config.yaml
num_hidden_layers: 9
hidden_size: 512
num_attention_heads: 8
num_key_value_heads: 8
head_dim: 64
intermediate_size: 2048
vocab_size: 32000
hidden_act: "tanh_gelu"
norm: "layernorm"
norm_place: "pre"
norm_eps: 1e-05
positions: "rope"
rope_theta: 10000.0
rope_fraction: 0.5
qk_norm: false
attn_scale: 0.125
bias: "none"
tie_word_embeddings: false
parallel_block: true
init: "normal"
init_std_qkv: 0.0215
init_std_o: 0.0
init_std_up: 0.0215
init_std_down: 0.0
optimizer: "muon_variant"
learning_rate: 0.00607
beta1: 0.95
weight_decay: 0.0
lr_head: 0.00791
max_grad_norm: 2.0
warmup_steps: 200
schedule: "wsd"
decay_fraction: 0.661
decay_shape: "linear"
final_lr_fraction: 0.0
batch_tokens: 65536
max_seq_len: 512
doc_mask: true
train_tokens: 1016000000
max_steps: 15503
dataset: "wikipedia_en"
Each number is 128 + 24 x the weight over its row's rms, rounded and kept within 0 to 255. Layers, rows and columns count from 0. Numbers have three digits each. The size before them is the row's rms in percent of the matrix's.

# layer 4 MLP up, 2048x512, rms 0.162, rows 780-829, columns 320-383
097:161128139131135133116111085139133142140149139086112087101126083125127145149130169148076116151127102121084133109119120104098106104133134126082151124134113119125115102146144174111146183160105126
104:112136138136150145137129107109136136117130141109079158152104167111131150128121128093096114124135093125104095085130159096073171118137143125128158145147112152131136089164161102175109122120062091
096:110169186131130154149106124139130144119106108156086106144112136138142151164137117104109109148099168104134128114102123129128129121124133123100132131133141134158109132169125159182118113157130127
097:154146103094152138099114128124156132166114130111123119110096121111129097131111122110140075146117075130151183102128139117103097134157108153101130121137111125148109133125162132112110105135108112
095:109124112130112127150109090173149113135094151091123121098148145120126152156126143131158118125101107127120081132113153114172110127110122150123126131141071157153124112111137134146170105156117086
097:190101089150115075128122196133136103142163135107167137106104136173129116143130118100145128137130120135150089150114145120144138149154148127145085098140088121150094142120138151126150085158119126
094:138097125104146162147140135110178108119133148120125117164103086107097124121092137104141153130119116090128096114134107108110160101172071130088168127112129123066085159116117165171150159108121147
098:135146133121119166131124106130094113136118116142136114137135138094151127113138121144152092113121115108149177149115082175091131150186116118125163139106132143130120103108101124183102151169125161
096:140085124158125092119123132117131152117120114074123099073156101123113149121080139098140110135141120154122102111163120123116116122093143114123126142138122071058123134117114094143127118099138079
096:133154131096132080141130154109117094167132094140090148117135205154188117122174138154112147129133130128077142157137147156124102109132156125128113141131139120158176133106110092132114170123158102
095:166095121144141137141086116078100105106136119137084123125167126142124154175117141115139172135099156158122089138183113126087112154092094136166114156158163122123094117099134129152102117141126176
101:154114105109121146113134112106075136125153165132138109098130101168101081122115177137136086095113070149100128137075122131153125061170137156118129119107137153113080181134099130108113179179123120
105:126143131114124136148157146097145088082132109145179154128125118135131138157133153090163125128132094117132104130112142101154147128156156168127076145100152121112104158135200140115150153141118121
101:094068142135109156143121167142075098146141155095099114135101155137150192130112169109134163169134086118151139112117100159130127176130106109123104113116123143164143124107074142133082129133115117
099:121130138138142128118132110120107118139091143138096117128154176150081091116123095164131108106123150133138165123118118133123131132151180095137120115106120152138092152094140100141109164149171094
097:156143167151090116109112127120097166111122129114135096138142110110169139123115158124097149135164127142102114155150083135111148123126144127156138130153098140136129125111150105139103165113133177
095:073142162096142120123126124126124130106140145126115144121103158121127062120137120129141135155145140114070103105108119175095094124134118151122108146109097156148130155148137124126143156115151140
097:083144158111141132128147130172150120114098144150141091187117149124140123095160096131144145153130117118178110083130136147123110162091152126168144131134134162065156191133144142122118128139118154
102:132183121085095166144102141139135102103093109107139150102117126154112175116104103147099125144106121174108137130135137128123111113134102126125097102104152120113140178161118142141129136105111139
102:080146109157154131123081159077148090142099166088099119141142183114150156195151128140133141156126152132126122134140120118104112116109126121126123134124161055083117115164120112129142102124125113
099:147106110099118139129132119138108104121125154135123094113103120112143098139166072092142112098130145163151107099134161110160128125100115137126168138197110157104125185153139150081158132095104155
100:106142130090132159160135146095095138123125106147131120143120157122099175099129125157145109115145096137135131127127098147137127135153105141133138149128101144148142137135139164160153172117079122
109:115087110114117133123123144118121095146136161077152108139135116157154123123088139151150081153090102119130130129132141140097127144147128125161125123112172104095101107136138064093127144130111087
100:142136148135098106089087151145133117143132106103095136119145141100164149102124131081114083130123166104104156143135119118132096139120141083135123105128154108145127127110180118133123118125143049
090:137107120120087128114072177114133141133130134065130160124097099126098113119169138107084149105150089128123140140148084103086098138095153062140177102139129095088099121134109105133115112130126164
103:151151139125134097106133122101118171091153168142116147108145172111094085076128160114159130118116149102150151155159154090138151143178130177169103146156141110133113161104154102143131131136121195
101:140145128093102171169110123148172133110130147068098118164141113107135136096134103120091079139151120118104123111123172165116119148111145136115109105153124144178077170090114152083130139122105116
099:125160122171151093127125129127125145136137080116100142156116118099150139096092134103124141111158175074124110143122118122116108102161198101115120150100109127138100119160130151107115146145124087
096:103152082161132095145136151139115154169031128142103128069162174148096132092131118137104096121110112122133112068123076148146065089119161114117126095101131124145115151163090116119103160143117141
098:125142152077139152109100130124148163181140152129123108110098145091144179115137155124125102147146115147164134124112164116109113105144078095101150134153129107105114155121111116178163135122076139
098:136084159134112148135180127127103136153120123112150146177095130121154107137142135142140163140165117142131077084146122086115085110128134104094136076123113094134130110111113174130117156076119122
097:142134126095110136120110109122117131118121112112104114121092134110134122115155115093116095181053126169134118109135098165116144112086128162103099121151147143097126144128130120138158095158119154
097:172151139058125099110115185136147103126134158139133103130154193133121124127166136151083118097130130060128147145162137096118066110128170105144137137136127133111157149142155139153153129108134157
176:147117141115127123109148112163151102129146116156142120113131178118074128166128106130119065123119140129103104113101150121135123132142119128138085115147147138131123083122129126129122185131130178
099:099122152094109114129139156176110145129161162111116143109163142131161148148151112131114101114152133117154108163154110109142131135094149124156144112098131168132128114156102117146177123111097088
095:107144096140123167101162148134137149163139114092161092163122103080131109099153136129135122105126127127096144098085117117129119154144146114122133120075134160138143131085167104094140134079098146
103:138107117139110126171099123190098167099146124116137147119159090102125126133137128141159114142124151104121153144133119135132110141131140125101172161130128130135194128118135123130143161162153126
093:123142132119083118166107117138149119135142143147153106136136129158134130141134169148110136070129156094098120099120160153142126104170099083106135129146166113151089134144120134149122140160175127
101:143126133172159125096161170142149124125147128102164170141147135093120113082142124144131085147120115104161155110093091165137131087160107162121161092091215074141106109130139125127125083120143136
099:200131153122104170141104122145117090096147127139191112114139124137116166134148113148130116155122084138124149136150087085116115158104129095145105114141108119136147081139162164096168154137112155
110:147137118087078123118137095078123123092109123080140110151161154143139160103136086157132115122095133151145121126096132113164111121103135155119135124161101121097114135122133133136143153101094118
100:077138106097104109127103173140143109128163126115145126117144116123136153175152116099129098145190123142125124096079127141152129156140096113115156112140128113118122125110153111108128118101161146
094:173130153121149123144114122157140133089114149125132127137111133093104095116126124124110139134149119104112117149096118089120141095131114142115117197147088167118142164133113072141092112099168167
100:139141139118117119149140121116150154159149140119121127139154102059099151061135117113135117100118150162115132097146125123126155129076140099169154149115116111130092121120113171112132103117176131
106:108111127132082177132083171114127127143158126143092128143171135121161153104117117109127110114140138124140131109173101098117153097122138090097128173143124109114129156132113089100095111069108104
098:125119138087151118096132139132121137107132171111116120145187113122123159115164131105116177133156114120113126128152136113102136140135135142131132149149155146153139130128120145121152098139143116
145:163115134154143137132148110175143131118118075153105098121103144096121128152141102086162101116144134144113094136141135101149105154164159132131119122145138121104092132133118126123130134099160154
098:159131193134117115088134139126147125103119150119145096101099126170133131125119155161115137143109146118149127085136097117176101139135116157138108146079150139135126084147111132127090140095122147
122:129112107118102126143128122116112169142122118136117103113156111112138152072145142151100102146160114144153161117129127119120108100154177108155111108121109134117110104131134144102146143143134175
096:166114124141125102148126095116102094086094139137125129116144165115125143155092110129115134159099133107150070177090122145130095147135148093112126132093151177129114120178101143113147114104146118
# layer 4 MLP down (transposed), 2048x512, rms 0.0936, rows 780-829, columns 320-383
101:099123105095170108149163117089150159086106107135120151152110140147146119137165122141143176121113124162189137148146101163117162176150106132089046165159125101118166126122107097136177111152109118
107:106109097152100139144149139175130100096080170114136122096124134106137133154114150147154135105122112099166114101106114131164104075134093123158118134140119120105156130134136140138152102151122167
094:130134125128093128087122145128133109121178125140141150092118088120135087125131121179151131099165130117146125126152096115120125101136186133132145145099127137093148152102145123114132108131154168
096:114132128143130116138123108137100109120116103116086115130148124116094128102104148095093165125143139090138153156129102147162156124120119111166129174111134172101116132111127106130137117114127122
099:093128131162135127109122148102145147119178128145122136127134129175121084088145130142109123110154116116119116090130106125103135094123071131135111126114171130118110158125144124136130133105155177
093:133129193131126133117135102112124144124084118123116115096116100156124115159154116131097123120108159127130157138135084151115077104109133116113138171110135160129152161155111155179113075129133114
092:141136136099123129118149118137128131118156164088126124126151157143157120137189099163143104114155139137114163145144127168137135118060151138134124097079093133161139140145124119141107098151188145
101:103127117114155147104109159122132153096141109127149148112171113088110115124112110140155111105128144122108096129158137134178121113138092083135127125109190125105175137133129137173073116128176123
095:091163123112143135141142128134169117089141118156136120137098102107176127145112139192127159145149091124136135164098143149083127113140131125117152065092141176176115067123106126109122146152153175
089:139135081136150152110122082163162177135137127096132143091087121110112109144109105162164148121177145158150096102156099118152139114135089128156151128121133123090102153137139170117141113116133124
094:109163122129115116123135137135150143145166116149123136107126141078116133094128118099150129146168133080100174080084171090144159166142151132144109130108109139153115091146103132064155129122130113
097:136122147151085120097116111139088142131108166148098111086171139106097129138155089131143135127164186094130174118151142085134166125156153154140119132136120128156137195159120117131110100121104118
107:104120167137138125136135133132128131084116173161141136099120110159109124147098112142146111164131123135142109151127111150137106134172103112178144117086128131065152124173135133158075119158104117
100:157155121124136160105169105115165101145157164120181136113089152106132115129115110170099135100165123143127125097131092090156130113126126087146145134096144114098080127150118136131134115116114101
093:122170155106091097133148150119127140155153144126149146098169073148124094156114175115128111117079172148116146129130108085113148126152122154149149090157173122132142136162164131137151110098139139
098:104129082117163112151123163104125113144169088152127158072124146078099137089091127136091122163126140140141160110126121120138099144183112117105171128101129150080112112120091085111100139138125149
099:104164109122139127095133174110105086139121161124143137149125167181110128153128123155129167059146134136088142143124120103122123127142123099148124126126136166169111114112091136162125092162158108
097:138135120158117151140180105101093126143158149122117163092131107154059144151116120130154158109121131140109148169141119137179113130162105100082108104113110116119106109127106164114086085148117094
100:085135125180171067076120104102134147128156143133136101134131150106156103150094149116131120110162137109114092143161149137140110151127142091168107141161129123126120088100104115162127159152113156
095:145138138132122110134160090162156162118153114145150142116119101133158104065098105162129097089117081111160113138139165138120109130089120114115137086140103146175117176107143135117129138132119139
095:122131164134139132112113116126184138132162121140141154156145108151125134113138195134130158129154113089113144150110116112105103147142113108148119121052176141160147114135098108165096137171125095
099:098070119130141132127119114111101139135133136094125154095125152151130162152163116127085164125131135143142120162140124107133182126098098082165146113103121131126159102163154098124133101145115106
109:153146161096121141123121104164155117121121138171141151124124156142132104116089147096149135111123164135121165175071155165127136109083104099129089118127130119123121095113101133129162125127137136
095:138123126086169167143132076114159123087128137113127123140124117134104132161123136166145171078133111102124114157151152179109121092111120110105142141133106120129166137184131122109171153103098156
088:116127094119132167162126081112104119109144150165130109127135139102144133109121133121144127148139167090106125126124165163111141143147104150125098131109100171149124139116118145120136135120139135
095:096114082090095153089110138128149146142088106109123106145123115141168140176130086152123131134145098177100098137131105138130142138113153098086134117099133153111088123128115119143127182102139120
106:076107097104164143116124130163130157131079103145149138137143151096116162092129144141172113159110151097135131137108155091114165116161115097158138142126154088110134112162117152102128120142144113
092:155120125166091147119116118111146120121109105124173110091182169113090099135124106163127150104163129145164156153118142123126145110080104142127137081098181118141116128125109075125126126132111135
093:156101130118122133127133108164134068085209114132145135179088067085162123145131126143147157151148144143120125165113144122136190169127117132133146142127121115117124145102143114141161093111159092
092:097144093139116123152141136104092079102156116098099126110142156152159118127135146102131127096106160139078096114183115116113128159101139143155106069107127099140084120131140120095113130139157115
098:131123120120180102094133120112135142101129153130100105116166117156143119156119149142141109114104142117133118110128130120142147101124122140092144127096160130145121135147146095082183129138163095
095:130114139099124106098127131133131122149115139156133115101128098111146149131109121115128089134156152123163178137134142115113150105140143117136132125134096148161109139171140142113120162140105140
097:148171141128118181091142105095079132108099132118156114170111134140144106115152162140177155119134151143119103143099126142141149128160138137127170135135115091134132114122089117116108113129143095
141:133117133128108148128101101111127125127131161104089117121164122130106110123113106135168106128137123124107092141123103129105099093132129121117094102148098138104076105100148147130109160122141157
091:151146110105136115163149136081148113131146135104132118075117124129073142075141138121134147159081141163118140097123128142147121138140116132109110129124129107151178165095144119067106115131174146
100:118067122163132117144170094146150090149096129162112122145114143143120120115128106122172125128114093183109085126114149145087092133126093156124160139167117125021129149138126158188129117145140142
107:149157163088145124107104148129133119067093114147114138116117165153113168112100107120117106169122116147119099093111144148119113140163133131110132135165126105114117121123092102120130125086127165
090:097087135150137111122147170153120164100092146110151146096083134109095114154135090136114120153151107113129150126117123143123126144102123155143126125080102138096133113086166144135142177126125153
103:127173156123130138103128116083134145086159114075121100148146112139186162135159131080126132118128094123098113118110136114102137115150109131100095110104110159111123141130137139150149143157126145
100:105124127094139165158146097121117135088125137168158141125132142154128119124103142126126148142143097154138140110127203138105125142172090162134156105122139119115108137145111100129124089133163088
114:188142111138090119145155124134124128103138090155095119120162164107147095098114138111095118075127127175137109153148152118157135126122117134116144117153131127123147119136154137083156154126117103
107:142110110127135141102121143106128107133138106142103124135133144139090123111124114161106108109115138149100114122108192095106149125128130122098165128104142135126144127140087131103170120154132123
098:127161110142119150098156147119120130147130090128125121115118094148172143136117140108164109114111137162168146115140135140104142137135135130144112075133193120106106108103142154129122156145107094
104:108115140136089167145112112073130156119112133184108137135119146182098155106141137088130108117160105160149135131151118127121111127125072147160128077149153099129127141075134107158144115201110155
104:144139140100155124132148107125146125145140116132162097150125107145118135148140115170122142141155115168097108127113115131171102146113100166161124123122161138146128136161163137105160101185112129
095:131093132152163123141135119105144123104130085160131109095105176149150161107164132121139120139118115133140129142137137109109094092137161119109059162114102117123124114104107120106105149115136135
123:147130129142108131141117141127129124117135129131107146146136150138116117157105121152154154146136111098094132149133107121162127100126168124133102128149152130135110101123137149139150104125098165
103:157127117135138129119136156117067142096121095124119122132145135154138132151174166103146107143110150081122165157104138108127130162137128116174155129110141136129096151124136134168150101127122094
132:091148105115112129166093114085126170133147159157142139137151074152145148068135119124135055106130131102140120164146083149162152120137127153151126091120090100125113168121156124149113124179148113
096:095157113133102163150128145095161163149188078127155109111098118114085157120141109146089086127145120144108161092162140125124174108146081159138114133174158094125133154127122129130106126141151137